Weights of a small transformer language model.
Training: a variant of Adam for these matrices, 149M tokens, 9076 steps.
Each number is 500 + 40 x the weight over the matrix's rms, rounded and kept within 0 to 999. Layers, rows and columns count from 0. Numbers have three digits each.

# down: layer 4 MLP down (transposed), 320x128, rms 0.123, rows 167-201, columns 0-127
# gate: layer 4 MLP gate, 320x128, rms 0.138, rows 168-202, columns 0-127
# up: layer 4 MLP up, 320x128, rms 0.128, rows 168-202, columns 0-127
down167:454465506469561565433469599494503466465442482513505489517455582538548476505474515560539552540504496486435442482458487566530532497495532499505522491532472492496539473569558463509507436486504477543558497501522526436550516454524467505555544564511455490537527571430580513533562516481464559515536498460486484518486501482493565403517453538474526546451529565462521460491530502493466462459508
gate168:533426526497500604486409475502499553485601584480456544506533462452488497453511497551527503522525512504525499541596447472495562522528462457494476541581468426479587561421518521493481422456466524458490516519512449443517548519453524529479526505472491530470554516522493545488543439550501565491521455518472545487467473479523552466529523509503541483450492443515589463528574494505545431441490
up168:508469502506474451495599491511517443558471494516487383484493507508506518469560422412482456464517509517496525434468507571493501537493495536448561488512503530546442558560500524502487475474482502556526554480529560544433461443553538492489462474520477427519485516520482534498439519486500472506536549545494483538522493465440440552508595501462424472485474474496552512497532511484457524570465
down168:469483539464510476466477526466458510454523540501504479545563504533500514501507547532444460476576494486502470505509473503495570522515483486508498543586471446534526567513499445564537493442530450580511578488467481507518514558468493538551550512487474532438526447474558454484456508504445539501563536529546479492520535439505533515470603521488489527420490490517602497448583508455481494454437
gate169:480484516481519498475554568457466457563518525475497572501525473453506548469542527466451472499431524510547542443506510577522404588486495471416571528421471463498468538591558454499495453507535446447473494570535506525440473524524454562476474464488469441482454439481518484468473511475499519575564500490511465548511466537502534541531505478532516459515534465482487495468447467526468538559459
up169:484521522593522467557452560493462482551450489572446468516474501555450499526473445486567498512477455507506513443528539487548573530510479541484498468534488565456488506387452563489552511526568547495508530471496544468539476514477573483500454514457494492564464555501592491548493472474518456469512473566573534522519516474414420530517456462544522455461483515453522423498546551586489512501466
down169:565534485501465521467555503551566520529503426462386530489521488525578507464413482502483459413472523462517480515515456465466518473462488540479550524520515445498478468446479497498488501536507434497544525500547548532482485460487440506439511560538489499528529456523527480484557471522506493545514459476458529425500449498542538429494619549539508436454509413511521524487484521499425493535510
gate170:503478515544484554592473514579583487533539439479492534517517484526486512520463501525545481540522601503584503484553511517451561473515466449453477504570496463563467475534490542501526429529544483495525538526509505565452552440550498552486522455546524494487504454495422505478504485441529521516504565397501539487484460550515510517533438451491504566498501500474529493523542483534523459489489
up170:542454576452609480471536560501528501493481489515478484497548476550447494487555504544519515519472509490476517492525545473524465523476505491547482488500437451506602478524581504569521474514559533485478453498471481491462566514484521492451583555527526428528530528430505450590526568500550536508554458539519509567484527524534565499520454512469461518528443535522510491481505562495481495443550
down170:512496494532459502467488405548503560457485526474527509493531537469495523460502540518498469507521592537536469562486500490489471525502500471443434505451475510500454566471539578440470465435451433458506512490467532486498480505513436469436483435466511544495536595516519437454487529482563484514490468516453547495467557534459567524536548448402539462467496449489466480573580550446520514466470
gate171:443485483559558502543439556513458538471520470530474531501466515547508461459476522555458492475488467512494496472547546508517513550465499516533484541520489538533505541511442469516509537469470446512511575504492491537524416558551502546510595469454508554462484508595454484510490511504443557540531477539490455511473526445527484491554539480476542507531467497517467487528465558490511502497542
up171:533539521580483517485450513509532485491527520533496540466440594505457482554506525460499537490468513591556515472489512483445492519528509548491499434531463491497449443485508500487511489521442493453497584509511531504452505498476499514502429462481472561471531531540490496544484506482551516544506462420500446510441516432472494469498487437512532407565493515496465459453524448467512513488569
down171:431518510474513486455487462537555585508522474554470445514493452518515469502487565536504460541517452458475438492480549465533447528528536453486530542551476509472493467521489512489482484480490456506464438519431442500522563436533467530525491496513526442521499483506553535497509470493484519472522474487518511513510473526497527458541479513566423440444538563544529451499548534566500524508434
gate172:506490557509426526458517529442561523574477447512499506418519451511555518442612501443493451493500504533525453447520485482485501522597501509490471582584560560516451489452457539559512504452538493506433495499445493546552517517518453550504458443509435454442502440439496476547498562456536593468526462528442495536504504537510456531455548498525585526459508432571460493455447477485511567498455
up172:486481542500495509450485484532463540505449506419491496502447497582598508514492384526496444473573524477526541538515466514569574452514525429484492548554405497492486442598457523468527561538480409535515553629518514531504510502491541525514522560475497448486484512464435526549468439509497457498474563501479550500483471504495542459430514520551542499535539551501435517484501553555419576567492
down172:506607449563481514509481537594416504475451412520491513498487449506430515537553583515497607496555530498498468530527451542523512473536538504540509560535481543521504441524514567485556488483462531501501476435496449486584503474528530460537541444458563518527515500504464498529509555430580406481449523531533594532429557503508487481487517578452556501439525474536497446517512457454495509556526
gate173:446451519509506544556548569527477495542472524502527498529556522516530443533520457517491499604462544446519506481542561536500483487520436471468508590477503479550559556521474474466513482423513545458417530517516395486531490542523456479485496486518465518532562475453539524464456510465515476577470511456497417524449537441490545546463467474461475461529522533472467541466575488467601488455455
up173:452478483504477530489441500520572540453509511433459415517557510409581522604463546485478558516486470446490513474503476465530546462548524474529524477530468528519515473492506438527458536462499468560491548484459446476562510510496467517548455508512460508477497493548504446544575505388414481528529531497478545503514480445512537475527450530424469495526531466447429525496545515545489457534548
down173:446447464549525457540444540548489493517461410544545515553520566438481492480493480562467474458539443530488481547480523492503530472517500533525497518524519475506493471456499511546483463481496441538498543464471533536491500513435452472550458462497484450519536524581524491581504502480438471560528592491422509518422486461497540398505480447429524529513600477424450492540523432504503421529465
gate174:519440492491557505459510475585556484513496608484493527496507491538532564478548533503511494438543538443501560478555544475509476453487432580493564473470430424481550493490525473486520450512465506480504421496487513481448532528568477545434490531475535432496489477512494418518560564446524456507550493553466481475498476509539548626454509471494500528500476488539489447476445497531527548557494
up174:487498522509521476556567429538443480450496494538543497415452427485465482488498475530567387518477507495565517440490492485423510452517502447468463519516471516486498473590517453520511542556481554439513549512510515522491494545496545455445468457419473562477502549433519482470488470462482565411482422459614539517479495508471512497519504553512441452517503474538463560531489458447523554491491
down174:438528569539446549513462537570549490439506508511413501475493543524572451527488528509447504519492432556477540475468501477593518545494492512560450514507493557465493539502537533519486444390522510471510472533489528494506467579423489465448486527517579489542427499487484520558507479487562429554412561488434498470522580493538465417467520503504442508548481551476528467519501544569492475515513
gate175:521504439467527538482538531493499476512530553455525439551462518494561573497458528389499504478500491472510523481443503526486489528543417572523613508581568512469517460571511518514455433556545552513519519481449532498461442415571459445490504521539512496534492533526498544514445469558511461558456456487491511517493566478507448494506498473439525555495527482524543468501534508474383534504496
up175:539469494525549458543463547473499503533507487570474504495500533412512433423560519523502513551557465465450424442539470544496444488496512479517467516474469482550531526441456481489448538479551437547466520524529472507492416553538474436496520458498537443483458529409520496397556485469431591481515460547512448457522492510477456565542501488543510513460523508446488557474481465492523507445463
down175:487534529494495475512450589478539465557483501532560586487449555512515570523484423465445569503525430514513400435453519539542471526482599494488511498553514498472564512502536522483520592500503506515560519479481503477522489447582483516439516502498471493475499538534548539480585535527505444541506517585520516503468517448500469517485567521527463570433492493564454534474473469469540528491506
gate176:498490466467426606514490498544520504533475469521576490540525570440558534515556514460502470538465459470449404457488548484475495501487565477449389561453530483501559544501605509479481450495496450557490460506486459554513546515593544462460508496459540482486452551474558534520512535524521471436540531461490447513459539468522454485463428444457497548471448559511508436455483553570460503524493
up176:517476482481495522483418585530459463482442548477546521499616511469519577443465487491400489468500504403511530528476504511573496529541488475490470466534496548473525494427503468509464512466602509515496405469501564502497480418485456494522516518518489498469539552423540531543517491507513485485496505528464515516549469564522529516506433455483462570476417587497435503523545549495525499471504
down176:514482515538506501578547510461585534557482426516479506419536520588465525486546524470526499481563534519573469477472544524481474505481568437518565507519485620560470495457435477567512514454499529470534548472507531489495428530537572494502560550519502471475506429494482457451485482572602525416436531549438448542475516532532476538522486471462462481530508479525508462504584487481516512538526
gate177:542507513502442553438429479490448537455505501499486530508412486512479479584519455479513456401560552481610464532576459540487498480477416532450517481537444438494550551475425441493499409519562475549508531553557506528443470574536462525450548525434482559511577504563502514458521465494580640608459497491496575470462547443478497558535452436456488478492542543425499505512578552472565445451535
up177:507546508500476562492444468522475548553509518462634555524468507480522496535496450521470473463557492474468499500509505584500520446522453479487502496480534412558467537531523519463565480481522432493429523509513502482472566517445476554469511530505506565509564495534459491583594603519452543458515468515539576481529521518521493586446477510532475509477508527507579467563508434479482420521536
down177:494493469550432547562481548517460443546465540423414500434426508486473432491513532489559485493480513514630441537526487527469494462455486523523558487477501459465494454465533495544522505482508506486566497447501529455520437420508478510438439516523495477476439507509473487477455443526530528587447559474473505487507523513473489533515397444477462501507468530546472396395465506472563554509453
gate178:497470450425534543488462499494516536458517537533495521487498540502501557472520492458517461487500475484497445430479495537456502388530458434509559544502523485452457533430543489499545442496528455465510570485513473499524548474461495599480510414520579467545516485490413513479521523477495434533550478523500397592464452506454442598548509463477445461487453545484508504500444555504488422508520
up178:453488516561507481566553450580466533531527543457570511523577519500469419518482453498585535472504537496490473471531542533422504452531475462505522511475497545415506482493420486477522485536512526489525522463486515526526471457509503538486607510462530571488564449519534561430495514516508478507508545378529514459555508508537489476517521478445591564504492458530498492507494509498432484494450
down178:466532517504435533480439589480519488548481527451501556428481535465482468500538521519460482453442443508523474480497494514485450506525528532518472528475528473555449477540550466558527449445526496480479539487483511558528518486451548551473503442485574586479499462454497541475457517496480515502543406476432493561498532429519512506583481434537445483528480445537529562532487433444462462466463
gate179:497479507518475503496547535487597518571520523476531501507630505501495506524488457533499544460511455505492458481455471514563470536481519551497471547565462514488648428509421487492504499477490570459518496487460574497429508486548476504472544501486417499439542575515541542462442532518500473566507528451469438451468516476544520519430500519382524550471524499545444471510577584488489440426462
up179:507499556572478467477489501531491520468505442531466515547444454559501553490501547568425468478539523481545440451571436527513519546491489473475485521534535541552433566443508553526446530512504416604407488414531524526493470511515502490459584441463573531513539479549560443569540561496479538530549486540479506555515563515463499473522520467460483570513513522493522522475442487524484467539508
down179:499485486520498488467500539492535476532549538462479468566580474454480501503578526447475533540491518499478482512583501498511446478510557456512438488558407502480559474541497497523547494524443527460459525533568524453492511424445488456511460493487559488523593442577538544544459544472484437536483515549523524533510459545534485456441446616505530541506561487575510573480500514507519478521486
gate180:471467558447520510573546525484443500474473399476528489467477476485493437483461444485468453542479483534496529477551504525518544599522468520529526542552536505524559541525408516489428513525466476474496524539468374509582513492528535470567446470529481477474495481488520498583414488502489505472442497494449493526516489457525578483497513555479507481481500396492486520540636473535497538443382
up180:529433513440495522515540525489448480476504517489461470457415461544512524518534540465547463452528559465489542484424583537491465488508449550524493442517474450541526488509502378433492483585498371466574478519525488511504416472547425494529550441487477481519495458531526480458450408490489545552482473540525490500545512522524497516471550545502482541472507557385529500555484475548446635517533
down180:529484546583483463501474540476492508518550471579555525487427562456536500557498494502539512529556571565605464561449442513456539416514493487430512477484439524482493442475523475522563554464445497493497493519500564468532405469478478476520515514483509518464503518579575538433402549436518584505524486521509592565529498502437517497581427482516508538434460533544504524503525562412503531436555
gate181:565489462461437532475521520511527586515518573591542465549492526439497517533477479473518570577604470442504401503510456579530467404532468471502506608492513450518488547521519514480441453445481558518391500484501530520482459536537516499508531427433464436519429487446494444508453474529590553527492507531519443484472459463478480574491494435491565390498534437543495538576494548489477504450472
up181:476482485491476485517549534574495455573531475591518422448581524591487496423437555617458465548523523487455527482506479631453539487496456457502481503422496499528482543527577627426483472461514513456391548510513538487532495525476518507474506558463530438558492473502504462414530510518434495482523451479507467487468460542460507577495514444487471473485554483535491539371519484523504511433592
down181:534470535469472569576494558461456439508552498507479369512545412519526509600537559515487527582461490499511562585428542529544551482495472535507520538453556468493500502490521518584456446489483513434502464557449510481536525515504490404512445425431503469564511501450529376435425480509583412387470539480514473547522479491487560532493545441504532501532453487527458481477456493505432511415555
gate182:494514470484527477488475486522507502519430533534463411523558557534470494547557449520466458503490514470539414548517448546467528513520506502521512499499496394434450487539518476474531516518496556518471464481472522541528515505492572497475555487472468484509480456461466531487432525472526509507535549509505497600407526537506496493499543465524549561490504480471505504479550459560516491508477
up182:489420500478511528492577510483513496512542510494530525486411455469532555480501503470478467485532511492572520456445512521524481530492454458438517491555548543524537570508520492531478469457545428460494484509490485485513537541514502487499490456491582475445565450552472528519499524543511539543527497557489534429492462495510499505496463491448477502467486464527571430519604488526481515531430
down182:499458485512603582490511462502517519499519451471491483509493526491481577584497534501500490512533520447388567463482500507481490471490514495431537514484570571456531565473466457471513460523524470474524520466423519522567512510562577523528505527493509523440516455499461535477466498523518504543544479560460507498468491522500494470513539516532495553489494367532544455543540534521509500557516
gate183:576483549504487529509508498615443471488560508473482446483485531487576541495520499493536486519553457459508403526485495517491439525478474421464493479463506522515507511475554525465479483519523524530545531486458471546495504522440572522498602510508561477494462530547553522483395436487510487553502569482484480509525538523502533493514498547470545531482453486525520510540445469537451518514512
up183:517468538512488526470507474529491486462536480541503482474482443486455482554506456464482439492477493580520498550615536504425438449412462471498464507494515483550483516473529550571563449483464498533452495466532499501559494490495542524508571480504516501553524467528558515440488512452554557522498525494508536484550542529474430587474436537465522481507485514481533444530463481518479503443486
down183:479524468418529549517488445492499506551455480471521554503501503547415542475461469523528557496506435510445565424454432454560552491501445511502543427549488471520502534488473460483519522441510499464502457461473496445483525524463548473493469488445516463503505491493514495563516525480538429476509536541516502458543539523457487494499491509489493484495499598486522569558435482521463452460471
gate184:517498405519506507496481536493512511479520425595525465467505475545559488484542523490478483467501528474501497431504458556513465471502463496507522546562495533458466536461488496474449487556541528517474534503494446562449531501423542491462550468531500544472494550488509488488481445481534491483449471414489499433474500482467455468513470480477517488454454403511531588501522452486512487442521
up184:575474459588492498494532526530512452469532463493455560455551493542519448436537474502481507449501511505510495503535558600456515552504496492477503574532429475535534427545521458514548551532477473528463556489529499565504607480453489491490476513534427480468446478546460527472530454421485554500496531463550454453509515514520495552525499515523484494514425519478438501507502502497539522511556
down184:533488473419537491523510474400530498571526537454548558481556550523526545475487517496503534570515562468511406500508533556497491515472527441489564491514489549496462457503552464503543434475445547484488509480462461547526464458447519530500505554460485541494533531480432497505468541475475490468573456474481470535425518472561475534491513506491480450491451487544465476531483475441492489490540
gate185:593534488496509552458440480469464553511508495522560502565571515506483535480487482482496471493522559465586526520481457500548514549499496550407507490586504518462461523510544504451532500429488486486551541475504524478534509517541465535557473469532466419458494497428395547535478502491541487484534496467532488536460517497557520601555572467539550481490557533486549507471560501498505515520494
up185:468525495498420464560479468486515499528480493475446530457553489557467445484462471444564493514516457568480460572563457455480499517462473510477471468519508528490477511503498505453496540500455488498525502526561384509451465456490492440448471541534561506538510556558492492465521454466495471509522417529559469556535467431505541512513524543482465526561522413558572501468509525431503519497507
down185:479540452514536481462528458618518552464531474499538499557496551467515446472477419562565509488576473523568517523525452485573535572493540472534490483481547477491485529488455437513505504459491528491504513489545405550481480491527452448522437532531526537560468569539578556497514475503543505544504509531448454533507512512513589526504491489507419506512422524514535546443496510557446540453560
gate186:553571521481553544556430561495543477522561425506481556485539523474482489521479530457521468490534515466613531494502427495482545491465547484493519553540496507566488496538491502473523527575501503498546547482518552577509568493529487553568452445526477473541560476574451541485502558511548494522475511489493492453471512468530446470475469477482506572498475498495533481420511520547478429433461
up186:464465484532545444405466484536488494440453492523447417449547499486484457506530497495454470473486490445493541514579519510448532503508530534458543487468419440513525463455525509539495518477534466470534457584474551409451446504505541479461505433528536455529521548516455451503539452483473470486533440449533462503497540518503542498536487442532438484524460552457479462520526521479550452506562
down186:465427438519541511459477544468478599404500491497538428488516485538499538508507513534521502434464499464473510457519514473542535505515445444465498422424463455565557543498482507491485494494492460572495467445492542533496517502541514478447545555500513495492495544494542385485536469465507552527544500524533455526478516505536567509554521504559490474481535615452534494480466482495459475533552
gate187:494524532443461508518464474478464461581536523537476481505512486535500513437494474482469461521594482530492545475501580481416480476576508530497508594541518493500482523567556493414520503482476514464525507512476525581493525524475478482472478494429550519466494532430486546532480497459490417518463417448457433496441458442471496497422455517421481533477587472529480469522496447565433552477409
up187:459491560519556505539450489469479444502503495543495462524516479501518532537508543534556510531577547560577516489504481425466524504450523458483483522525446530429541492456479558549490465501542419442521502585448488500473552531534517505506535554476457451536524574499471391451511463494485588446472466463541513456548524443468516527536419493485475505517510511406461514480572550441502544519599
down187:520557471605479539552430560492466491448430498465524445523544511542480521485550531479499446456450523452539421481517487459529532507487560483509491507544427472504507568518514489509483513425502462482523530483475535485466481593522474490550497486514371551502462503434488409538461476509510509518557495449516480463448563485503485548475524455488517500459422520488492469485564517471519417524505
gate188:575549425439521539489475534553574509442558462549470499460499556460550461460513548520523492546571455527464516496433507512481537520520454448475533508477570399417476496561459480371528502538470444550538498516495468547495466492527459458550443474459483490503429477485439508552490562500461538546484453535480512573440497455556483567549520461455621542477528499467513482541484559559432445509520
up188:521479521512531544461484467524491532535534389396455458518467522480515441506531432633451459520488461490497495488426518497500528515474476452475521539477497487575465626490536533434518571565424503554450543532558538509418515460469482530504517460439461445574494514487460582527502523476445512469518484534508532531470552515501499564467520501507541501530530539476591500469459501550471460515529
down188:457443480536547454566606417507433470506485433517512493489508531571555503507475548560510474462459610421566609500463537536425523457396563492430458500493511480567521560512475555536483524548515461462518530526473481489512501482614513494520506533483474489538511583500515472488498451538503452540499570527497527534518493523548487442501527531474467514496531558491564490459543431521481503518491
gate189:482496528552511456466519521532501453465484441527431493536461528531536548555478493460498389508489528499536455464508461515486473486456558484493479436411553482542534493551499574544495515541611473468454480428513460551559615520519589500549511528506507444505512479548508462479403554456541523493515517479464426472485545435459539533495526472543500537501434545482500523434536466588514419458476
up189:437480480428564538534466451528543516545447512511458529416458543511472470494498476506546493533546492519508493450497512500493555505514479489506530525542523480576508526509562445484386539412430408518496407542532478498535494398403473547514517552613447506557525538498415452546484537565525480482473538495439558474483471523540502573462512492472464474542554449520553524490508439459544502555493
down189:447499566518528425475474506466540436454494486556503434436474428504502545529512484418527501492449492505582412487484520563521486449426496515466402492541431462506482504549492553489507511519525488487507510538506471443500462527476529526435528535530497486478498550449543478442515469503544451575526459437576383474529582498503541477591488487409476534490474533551475472417497488549500484516488
gate190:523486501482496575557517511519507535546587466419505432474608544472504553530482458453418508498547508516476460472556480514481504453460448482521548560563524474535477454452579517495486520521527542441497567463460431487430450465475483504511548559494501554456498545544529533470437409565519500587458421482543526532453508496502448518411491497497506487435512472571506480542460528471531594549488
up190:480431493468508536545512489571556473502481531527466550465545580589497430578558528539488515514473472515470510474439450538469485534509446531522556459483502530538518549426544505477499420449500550504534417532446447438494516448449490580490436467559532452510490516502455482515514480491447468515511474504483464450497477482482547560423539462508495529566453514469560460499466532455506549515511
down190:518476517575501529444449527529427504482537542514437457487481489516534486538519569610520553482497541495546634491459558505481482546462423514487516576447517530541505540446472521448493521420503527513470463551538528481510468521476455505550482513542452518501482532471505483463479516485477490582570453522437515556471534574515499560411540477456499479489504483491505498510531436529490528455475
gate191:512504446444567535457460471521581572522465536554463529501549520530527552466537482420441427517540516510505543535557511480506535489426466477478577542469478546431480504508508473438534556538541534489506508536531560633504544436512505547490520516521478548431502466587467487487507549535570508573501574517573548555468465452518515516633499494449587456468492473527532430473559522532516417525491
up191:505513500478409544537368472481454490481455541514533434508496496513530506445450474492528577514534491472469545530608565466482477516477390503444516505558535483551462568505547519538480502454513499575452592526537522402496529593523506492509539510531510501574521470539479506472490587528540533487558480540536461583467487476520440487524516544530525525468497445522557535532528408548529479559507
down191:561527541575552526536523457536482510420443561503429552527483454561545507458433498505551508543529546466594509466462470399446473466511519581561616489545469477444497501517518534543532468454534506529497504484423485449526524480434495526531516437421498496468495474562519434466448483484517524459499537437490421510551521535463495501555550453430498475515522555510513386546506506480396498471523
gate192:454459488488521477484502535529564552531477486520458499533432463522482471488564495502432429528448467436536462473508561476448467540504527512529533504472508537521531534545477514515470460557515445470473514464473427534504514496517528486538462495516513456516548531522513474488467448562488446478535470519524517540447483476503452547461610495527514558440489459502561504465496470500525529509466
up192:513507496427485505496468503490505474520493487530595472482490515466480549503447504405462506502470528508514484523519452536478498491486464514437550500587535457461512457496524553465558497476568561495441456473499579530499459425413520463441463434480507496453488607458520521487523550488419513527493507565546513500510500522521562461550500489513541433514506503480459507503534493561504488494421
down192:547535477565462527472493481560532413527469493478491455519488493511504524486526496513487490494505531425587662528489460505526505547531527496484538548562457554503526484499453467526516520509558513467540503516468479540491540493485529500490504436478478432553441549508470426545483520512421508569513401512442449517476461601508507504523567470566558536497501466516532503471542502526529507508522
gate193:450549520515454503523498551529527489511494519546612481536524523472450568486494554490555571533552474546505442498524452456519483473566422487557555503521467428469586508614492490570466435511498557475479467492502440514462361518490530465431569536430512505431464499488511470476497456559471527511521588490498543518466484504595452555496495516529552515478571499470467506478468593550487448497468
up193:444492432495445507517507548540496528534402519510413501448518482500522448494521471551530519538463507521457477514474501532527507514504488479519546549552529523513569520534544464520450488475513578560443525553470527559504444444539442442553541446458606560501498559414531363504465483420489510464465512515468518560433490540494525524586549493475449505510395485436452497421504486450461516505490
down193:493554546505503486533517458455544422493490360487555488540535561649516544452478496515509550541590533447486539534540428455508431520464504578528519538542520495522447566527519557454482448449522513527470510629538473555458488477465519526498390493542496505475518500531487599511506540483507542484528523503476486487540498512456476550437528451513486528450486537500510480468413455584551434511480
gate194:453528498486511494506480532488538541457550479439495498461544471447489549511554440511497514532512523535459482529395513448498532451527520481392471481500491444504472521497457506484545507469530455515548481472498482472575516529506544572545487480512524486448551483546474530500585495524487510523498456499570513484490511455479487555464468478515554513539502499488540545483521515500521486508556
up194:500499457569532488513472477468479474516487489489508523537518523559467481437494533450569454497486479532537503464532484459473518520545543531530510526484491539532498508554550519551450548537491544414524483561515521590471518481489549518454483519474545452553566545474523441567484512493585479522520455499492554530525544469511500456497541538524538509531549516636514446543524477455445543526441
down194:445551558506497502489512618498534501560556510530531527546425516551475535505521534493481510474504449469490416511538455506513520520510502459509522430529533554463472480463548512449536463475524460467477459475504448475497462557485474477509558483509477562450475508487470473477525517529547495494580577534519531516468444529508491567471480489504483558459470466529562573514540517541533487476485
gate195:501452460481535544559547518514451469481397521458481522472453497473535502498525547501548512534574569406581532407516516540468567502476477514501523502493533477537508476555429468496532530580529474488438545438576493537464503468532557512568451504601504557541444543565488511532539525468603504501517493516507524538469533494509536528476458566489474524547525470557468497438514519557494525559521
up195:487529506539431484456415540464519467496501539470551545481504492483446454531475509451404457489483536470491514547526517487495506535447479524491547578486518527450486463532471499515546410525484428438352481406506479442543559510439596512465478507480497485544476564515484513498496544522519521513462463519565508493451513533511490452524510508531522485505501463480522482472452462566513520497514
down195:492519525492533547451555516622454452520459528538403460478504526565498514464506494503508516436504500538502482536531471460416453537461472456548518439508498479494514551477519491442469511459548517526612454490525547534475491535508496479504470555483587544475447427492512481528469493479511481472500537488489557544531542503489499483471503495414473454557578465545533550494519504513430511501544
gate196:587458496459501613477581527562577537495494565537468540577466524478491557423562500489523475572511411497565465420534471540489512404487473552545486524444589559458562428523495448420524483543482436462487495567498459604528508449504520437532570460426510434489497501446460442473500549465615479514445551488460432538462506457498536483517492492420525585511501454489509591490491629527574589499476
up196:488570429533533499464508501519446492521456449470485497471488463473469458518527594446577514561516546538528518455531489439514524517495545490488499528540532498504543503372510560496511510501496567463531505502513537458575605533496456509557473573584495500570574526566466469408537423441545503456495561507579472516522481500476440480517485492486442492524496380452551425417487509458504530455538
down196:497491491452423542529516546528454488473508427480472446436494511467469552481490527514513458454464518492496464577468544472510493369500541550534518543497474513458491410557501467478470504435532505531486508520491537414579532537536442530558475456462345497560557490526462490528483468456454489496496545471549505503472500436511510542386493509571496446436444478522482484599496481565524517564430
gate197:488551539514509478540477600432475470588469477537523473587479530400533512496613453507481541520521490491439377532541530525443496490536477439470450506475523501494570556519477488445434408459482474521481462473474476549574582419536510476362498513491473559447453559504520500501498447499461487493521477516463509530462479463457497479496473488445527528440528507497456488424482573519540542530436
up197:532481559498591525491521502468422501537446476518451577458407426439471505560497542497482462521441519439459489503531467454555521537487529557561555457491419510554494549516585501520551425536487511523493463404449538462568518500509482546465472446468507504519505434477416525490554492436471467442479523532543401493492497469463485490503514499554543465430471457551482496434457491492487530552452
down197:497460395549425470477523442492337455403468500491492535538511390476514506550532527560504447515493608540470576499457516501438496531459448505469475510483462465453526531434453520473503515518537494535563439489535556453524506511454556519516461456559519482444522497518467486515503459451437514545572509565527513525518464501492520489510441561555538466430486527452483429433494481505538562502527
gate198:475567469511499589485401518492529529513524527522427459556501430522533539524548494492499540511528510484503470489537500530522488497477490570467470522455535415499486508498512556500569506503585566476542508522459436452545538487487481529507511532490515511506616486515445452447476486551590507507526492488495452513514439395556479513476543465476501522519541486529551632414473515508558486469438
up198:487530506560518521467416536532552536536545430562497463529429470562446477526514503507514564523510486531543498499499428552538461548516492439521486480527505492547493442449525523545494477515529572635543479491413437447553417539477530462525540540516490537470474505526499589447562489499545545434501555419490551529530404521558501499467500493492479537502520536512543616492464493519487447471485
down198:527534533493460416456521392428455554463453467536481420502463542462517515526508498509532521541521484544460571542475571431491464486536459498489432437512466555515492555502484412518523489488516518560492494503518494539478414453493541468527402517500434575517458530513591524527463457463491551528481558418470582480411550510465511468540528475515531489536466498477472477567495478451473489515533
gate199:478456508458575498569482553482479457546521501543437496476515559527567442514507537566497443539509491498445537437392526495480466470521518486411536504465507459532449594580451536467466448514553504416496444472508485483464501511537505482557531503472500490466444585475528512454447509523523458520507584498442462485506538450516511539568485469451540538505574515557455508460439508528551565540476
up199:476536444589475424515497569533504402577469505460501460578503518510527473500551453611498478556415458522469506446435552480512573521537471524462511506474602439494485507535454526466469490555515528562500480464506535545490457492488548498588468516519448446484439501531502494516504545579527517517493527441466522489520509439502466473514540537502467508520502472482464478485505536466482489458521
down199:578515533511422508467534508465526533509477433440491523552507459495535524515462477504534464495535482463510429531517579509461483436478512532448556484535506461479541401459504454542560533457493490548526488521496445452542586529480435510437488534490464559567538532437460501504458518537434513537477483553512458440479511520555447530431501502508502496503485526401478529570550471491497514531484
gate200:509459449532494464529572468556442493494516550455462487494482518556415552557490501546528429503505471499467515527486546467542474468528461494528540536491483471508558459483461480483568402485531496404490443497556502570524503466543501505557586480479505448484467504540412478455429527412548516455478491491551481456449554482456486506534615486459516532439484447452488476465525482541532501518477
up200:582481459559546518477507505554442547568524569458502499517449510530521399494500500508418499472540449473435493476518407522475467541452515529561507468483475523571532453514477471423545465479469486457571539477546473508500489497479494533476521462512481450469447557539508528573450563491446434528507500538533467459457475492517485541567500498500534560502481573497520500537434445479524552447508
down200:481496502549507473463533367476416499530507491553484551548489539553544485478489516524531609539515500502477618431483531504487489462511507556518473473502492457524466461554495462598455435473490577595484482521480459497538497475461528484511491572475579516477449529434485470496451534483520520502545461535503486467521527506497524518462530565480575495438504483460549554508475495506521479415493
gate201:568514526476581576479480532527531444520521488527533443491448450503523503490553495523472438462487463470472387391548460436570483559557509574429499506554530411449485485479529504508504530490515499565502526487479528502616440520498493445587480493496506487447525476495491455491554511441466545476467469449445470527505448465537473511518531450489534596466538524481505525548505539539481488380495
up201:466520474493450430469513535507537491481506527487562504535541441507445551475464536457397519500534447485527508494441515503496504573534485434465498468426568464502517535498483492489516512511464453482506470509544446512474521443551538475401551523486529505466502471519466490517454518546507454492472538490506501507428550552528467412541529467446471450550440496561455529520474489521505372525525
down201:499453495530492486482501535477488449557425509512395533559503546494405549476533553490446451510499535441564489447557572525521447521463464480501496523521472513430486542538483559434534525520461486473480564514417515554451521473533519421500522454461515511487539510493502483593459478494447505464455484521486461520445454453478446511537542469546483473456478525463526486518449508516533467509525
gate202:441490520586487481472559543515535496482465525453480484515577487499513543461505478517495409503508491556483511498513456503522502541496529503490443484456497441474540493499434487502487408522485515473495459529471502529518517515423514466506492445547502493527578512468528466493444517502521555511484453531506525484549550520592478470447486495492484479545469511447503520516500467456485543413485
up202:552528466495499461511510449455600466455561515563452515447440491501525516481484562496479502454494502517482469528532528530528417483584536530523461518491563491411543451499445569501471579541519479467497489484469534497488511510461522496424504558525512491548447480499498555444472467518569477559543520477522503546514486488555536508559537471531496476451532461559566537498517499450530526516447